config.yaml
n_layer: 11
d_model: 768
d_mlp: 2048
parallel_block: false
init: "normal"
beta1: 0.95
Each number is 50 + 12 x the weight over its row's rms, rounded and kept within 0 to 99. Layers, rows and columns count from 0. The size before them is the row's rms in percent of the matrix's.

# layer 4 MLP down (transposed), 2048x768, rms 0.085, rows 1456-1460, columns 288-383
100:58 52 44 45 35 35 55 44 42 52 46 49 45 61 57 49 33 62 55 53 30 40 58 56 39 47 39 60 60 59 51 45 55 59 76 54 56 48 56 44 49 54 31 77 56 82 44 49 46 58 53 66 63 54 57 48 29 64 39 43 52 52 59 53 67 36 40 71 51 37 52 65 36 41 40 47 65 54 68 42 62 48 42 34 49 39 46 55 54 38 65 62 60 42 73 41
100:47 47 47 59 43 48 59 64 60 52 50 58 57 68 64 66 44 61 39 45 50 60 43 54 34 51 45 34 37 36 61 61 53 50 41 44 44 39 38 52 60 59 64 27 48 48 42 45 47 25 71 46 46 59 39 40 50 40 53 42 57 53 41 44 68 25 53 57 34 55 60 42 47 31 45 59 71 38 45 40 55 60 47 55 45 60 61 43 26 60 40 72 45 49 55 44
101:45 51 58 48 35 53 56 60 44 54 60 38 55 59 69 37 43 41 56 35 62 54 44 52 50 57 41 57 26 74 43 73 29 43 44 65 64 31 60 41 45 48 57 49 37 46 50 56 53 65 53 52 60 62 34 52 38 65 65 38 59 50 69 43 47 42 39 57 67 68 41 43 76 61 53 57 71 49 38 43 82 44 25 53 40 72 47 56 36 50 49 50 50 57 40 61
093:55 68 50 30 58 57 44 49 51 53 70 39 60 39 65 52 55 64 54 45 42 66 62 48 39 33 33 33 51 27 46 50 50 52 54 50 46 48 37 41 44 71 42 34 65 56 54 55 51 66 56 54 55 57 72 47 60 52 60 47 56 30 47 55 45 45 46 47 53 42 58 32 56 59 57 42 44 35 53 60 40 51 50 57 47 57 52 62 43 34 46 55 50 42 70 25
103:57 50 52 67 50 53 55 47 47 65 40 46 59 37 71 42 40 41 71 44 65 45 53 40 20 60 55 37 47 51 33 54 62 63 74 45 47 49 46 52 28 56 39 55 63 47 46 56 58 46 63 63 59 65 45 52 35 55 54 65 42 52 53 30 54 63 39 50 39 41 51 36 58 45 41 66 37 59 61 58 47 58 54 42 66 38 46 59 54 37 34 50 50 50 61 35
# layer 4 MLP gate, 2048x768, rms 0.0861, rows 1457-1461, columns 288-383
098:47 62 60 30 47 44 48 40 43 53 26 43 43 45 23 51 33 46 61 69 34 50 47 27 46 56 61 61 49 49 50 55 69 60 50 60 59 46 41 44 45 82 48 71 66 64 64 63 38 53 58 49 27 73 40 33 71 62 57 72 63 65 74 57 39 44 41 35 42 42 57 41 60 64 58 55 48 46 44 50 41 47 47 58 38 58 66 43 65 74 53 47 56 36 61 57
100:48 49 57 30 55 63 42 47 49 42 59 27 61 46 42 78 37 51 44 39 39 53 40 56 47 27 39 61 72 51 56 37 00 49 51 34 39 53 64 36 56 33 37 58 58 40 51 65 39 38 41 24 37 58 54 47 53 43 52 41 45 45 57 65 35 43 52 54 50 61 49 47 55 65 42 73 63 31 53 52 36 37 54 42 59 51 42 52 67 53 55 41 70 28 40 41
103:41 41 65 57 46 32 50 50 66 58 24 47 43 38 32 70 45 49 67 61 55 41 57 30 72 32 64 65 56 44 39 42 54 75 77 40 63 32 53 37 33 58 42 40 68 62 58 40 36 55 46 49 46 50 57 73 58 70 57 40 28 53 50 48 30 40 63 30 35 35 65 57 49 47 60 54 68 52 47 66 60 70 63 59 67 65 41 40 51 39 34 55 72 59 60 85
099:61 46 50 57 57 44 54 51 23 54 72 40 61 38 47 54 44 41 44 47 50 54 55 58 62 58 50 68 33 67 49 46 50 40 35 50 59 80 32 60 42 72 57 39 57 73 40 62 67 39 41 37 43 62 38 66 55 49 41 63 44 52 65 50 52 55 52 77 35 60 46 73 62 57 68 67 65 45 33 42 40 61 47 54 45 54 30 60 45 62 42 33 58 35 25 44
098:38 46 47 30 55 48 30 59 33 48 41 59 55 68 47 71 55 62 67 38 63 56 63 42 58 70 52 43 31 37 43 60 56 61 42 52 59 73 68 72 50 56 65 38 54 36 49 57 63 38 54 51 28 64 46 36 52 44 59 53 30 40 76 46 40 28 47 28 41 43 53 76 48 48 65 43 64 49 43 49 53 64 61 41 65 35 62 53 45 53 37 43 46 44 58 60
# layer 4 MLP up, 2048x768, rms 0.0889, rows 1457-1461, columns 288-383
097:52 51 46 35 57 52 44 40 51 61 37 29 52 66 58 57 33 29 53 43 38 52 42 33 36 53 43 37 64 38 81 47 66 49 46 55 50 49 44 71 48 74 48 56 67 51 40 50 47 37 54 57 43 44 31 58 80 38 51 56 50 51 48 51 57 41 34 36 44 43 62 53 44 56 59 58 57 44 56 58 58 54 59 29 54 75 44 51 56 64 50 60 45 49 61 42
098:48 36 37 49 64 49 59 52 52 53 43 29 54 40 47 30 47 53 46 38 50 55 63 43 24 62 43 65 22 70 55 67 33 52 47 42 67 47 58 61 35 61 52 17 58 56 61 52 56 36 58 49 57 59 58 31 34 55 71 46 52 46 48 40 46 54 23 53 28 42 40 81 58 65 65 51 36 43 47 52 43 62 42 55 28 48 56 73 33 21 43 50 36 54 43 60
102:32 64 39 56 53 64 58 63 62 55 28 38 38 54 43 49 49 58 72 47 47 46 54 38 61 56 22 44 21 40 55 64 43 66 59 45 57 66 55 47 26 42 47 73 55 70 48 30 51 40 30 43 35 36 49 58 55 35 58 69 39 33 54 61 55 38 64 37 38 57 74 35 52 50 54 27 70 49 75 70 48 65 50 33 38 68 57 35 49 52 43 74 53 56 65 58
100:43 57 29 52 69 56 69 51 60 46 42 36 57 65 65 61 45 44 66 38 49 66 53 54 43 52 48 71 52 37 51 56 76 40 46 52 61 49 44 52 56 56 68 46 48 33 55 52 53 48 67 68 69 21 53 44 64 73 48 88 45 37 53 48 48 43 42 59 50 57 64 53 51 49 43 57 58 48 54 59 48 31 32 58 46 64 60 47 51 40 38 52 40 41 53 42
096:47 64 37 56 55 71 60 54 36 70 53 29 67 52 59 47 62 68 24 44 44 53 45 38 53 51 71 36 56 50 46 67 74 44 66 33 52 44 31 47 46 54 42 51 57 47 54 50 24 50 40 49 32 43 59 49 43 39 33 48 56 45 61 42 70 52 45 73 50 39 46 50 46 34 46 65 45 43 32 65 47 43 53 44 53 63 35 53 48 29 62 51 50 46 39 37